Weights of a small GPT-style language model, trained from scratch on English Wikipedia.
Architecture: RMSNorm before each block, rotary positions, no biases in attention or MLP, untied embeddings, capped logits.
Each number is 500 + 25 x the weight over its row's rms, rounded and kept within 0 to 999. Layers, rows and columns count from 0. Numbers have three digits each. The size before them is the row's rms in percent of the matrix's.

# layer 4 MLP up, 1344x256, rms 0.0707, rows 1201-1208, columns 0-127
097:480453498459523503480496490482494503506512491481552505492506555522532523503460498513472512453485458524488509521513481512508487499523540516503520468492513493523536484496508473521514515487498497457495487488531520509499482516520485520490531490479481508530502475471524495482470498511497497513484460497508493521488473511493545522493492498468481513541515532459508476522478512487518521504528
102:529478487450482509483503481484510482503527537511503550495496482497511468472532504493518449487480480533504487485509482491466479542490540514542477444499473478496482503514512450540496494503496479483518510492485504554528488471508502513471492526447526497515487517514523537508462488479504512552469444492426507496508473469479456489493479537486498493486517499518511558518541504477534515466498
104:492539481463504492451542529509475549476517523492508482483510541499518520486539516500534477493495493483510492509510486533489502476511504495461509494490489519501486532518507508486525516518460488518509494487500487482495488504544533462525499529497472501534478496517522518493481494500459511548443500527548493491486536505551461490492508505529503518516481513456549531531488505497516467481499
107:458496517533536478490526502532474503509530511531487480546485472517545516527540495460514526464500497538522471502533486501474492486458520499488503481468513524516496497484487529498518520463497519522536501495483515467483498499493516496526507477547490547468488459536489519495470530541516515535462457496490472504513546520520448459516498462521505483483505499510481521516477501481479510503485
095:491506472517477482531492538511530504516460494531454505504486473494491521519484511518477494483559494517524533498500510509528531527519512504480488461542497519548537491485518439485503490515508466490462507538465478505491497528497486498473464523480495486518540462513492518546515516488501460504521494465526542464484531529439528519488533498514522500542544548497557499506509509519513524465502
100:507544513481525492523524498472485481465511469459472488521538434536482479446499508497505495544514493518489537520489479522456483462504530495462504512510527458494494495504520449531550506503444497485521469510507498516498526526498494464464503474508441498536488509485498497475467530519482494526482477498510510468466512485577503517530528501496465479509449535491516532494496497482508497492509
095:516515459535532503511494487503496496478476513469505463509465491509473504543536453534514485461532519528524453461483488506474451518490542495494460521483482486443501483525502471473481521510474520558504497481483497489485474517547485540480467517517512524476490448486518502500454483482490461521526510502543451499500558497482499500532518475479470454485481496462505459522483480515480484452457
101:548486522515487464512512518519509510482486538489487503513499509476520517509481532468489495460473420482526513483509548521481534477526484513517456524452489521519494478482500475494510475498444520487514530517525544528465508478484514487473460469465509526486520480505490454506467462470461517485478475459547511496478492507530533504524484463491478486480525484504509496480503504507522499479546
# layer 4 MLP down (transposed), 1344x256, rms 0.0624, rows 1201-1207, columns 0-127
100:495450500501470498526514516547492499463488480471519476484504502491509500507528524490526473500491505490495536491483477467479496461451500500493509512507524506504523499515511532517497491471540520534525530507475478505488480562462472544479505553492510456479513489476488517462493552468486536534518473537503507501521561523488479523489556540523497561506511535488478512493480501463535467481463
100:510513502495509482478493514467462509472533497496523424479491508494542521498501505515509524500473498463497480479515516483507488492520474517478477514504504516489511467481525550509528524503511505478534507469497539475501503530532478532508491499512509460503489553494520502522542515451515483497481439489536448533492499484494507501505486513511515475503523514470494504527427456467483489476491
103:481507480494509435516485503521535508502504442528513484476500468530503459492514486466489495544470515496486495490443507484487529464499509512495477503494485511494498505496477488495512485468451474464523501520473505475480521504533497505529526545523522498533504508449565519531497488465478549518510468502472524480499451493472536503494561533508518512500546541468490465468499460526478495480497
108:467525524500545505491503528501489460499503493470517439505502493489508530445465465507520507482466448497495438540450518462504462505546507497495504476514503522508492453506492474445502509488501564497485502488515488516498520506500457442466502494487520496514467515501479484480492459498498524511475468514506449542539507480487475516483483506518472537523518506512514509500490485517525461459493
095:512497522494434488496469485488507500561477505533480511480553526468487483472506482499558504492542535527499528459533519494504447538469477504536514480472460503519552472499527547514423508515536472492494491497510512485533491509477457486505447494515459480443475491482507485514495476534471522552520502534476499508498462484506497467512482493488505517535487502521430502479499522540508504513484
096:490476503457488505474529533487488506483519490479475539533509535475498487515523470492486503516523517473481486478499517446506516505496482505525492491473484511542483514468462514428495505488493523509447525522522508491499508502498552485538491531531524499500513498491535505490489487491516491419516532521511501501473486546510532490507450514534556531503501501478498505522544471521522464521490
094:529493538512446507484483504516513511533502476508525461472524513453485507473525500442490471464467482499485501514503539507530509505534518454490529539535492464499517538511522536502532470496555508508511484510480467485475507533544470567518482494500488517512518538481474496454559523469440497484469483503488535533546470495538500491495481477524494518539488485498469507519523517479504475494497
# layer 4 MLP gate, 1344x256, rms 0.078, rows 1202-1208, columns 0-127
096:513499507496489481519501491470506465540494520509497525504478485531487498493494513501471512510445467478467469493473481537532522498529519499511517484488556531497482532530490498484501463497471505540477525529499501503448544488526509508523532505480479469513490527491529496480479523477524513506593496504461518454550500512519513511542518481489527521510497482512483506521504506478457462507499
102:505503509521498545501527474511476503528544506532525464504512531498483485512503523563491474466455525492443430516479490481507465493519476506506504512533495525463508511479540536517468487481503479500503549516527510477461480452523555524475510471513453504466520484497521520460511509534495526536494509476443570497496509501470525533497524527500437457498481511479514514495482492524528455506512
109:472530482478528527491494500513518521482514462537496511546441466474502521511489487488513485437480513517498485492511537509470516483437491515494493528487501470502505489512538495475466477458479526493510538475532497505458514505508534468545516449509459506490506529515514457544475513497485513480479529506452536488504507503521471497487512495489493466457480515487476480520522472478465488512508
101:489491508518450480453529510492513485467519527507539486485492479530487528561492526518513525526546518545457510478496495474470471521474481519516465492524513518481484489515528471476463487457500534521504514483528487523484498482500533505517519478509544505509521542470496498493469517502476481491549479445492505480521479495535507528499503516508471437485466483497521507486532470506494488502538
098:540476511451524465498564498488489470496514509465514490478521514522522495501514517464520505505506500518457500468526515488474505541504500477467502501511487493481488503533518474475531483487488532517491469524473512490448539513509526558486483481441502519529486474510481513517504521543458497492509522476512521480546501557501514486527489495516451488511472482502531525490460513519490532507510
096:466513487495493502477504499510445530512525471512529476499492488484435511504505490492460493462522505486510457526501511500512480469519476542461558494503527500522554571564523502493484523519517507492511506454451481533512514528503512534475488508517525518523515529490498498499492521470503528483529500502505478540532515494518512468500490496536475520540469488513476495498510453483500448528451
098:485527524489502502517500468542485514477466459515471509464483515493494500484525526543501503473442487474489519501520524537458489511504511504509470530504501552456514502502536498499522518476500536531491484516474533534521480509500472518520468475456498470488504485498489537477476534506520483493518517501550546498462498491501498510485540505492467495511485486481512461533459504492548478485491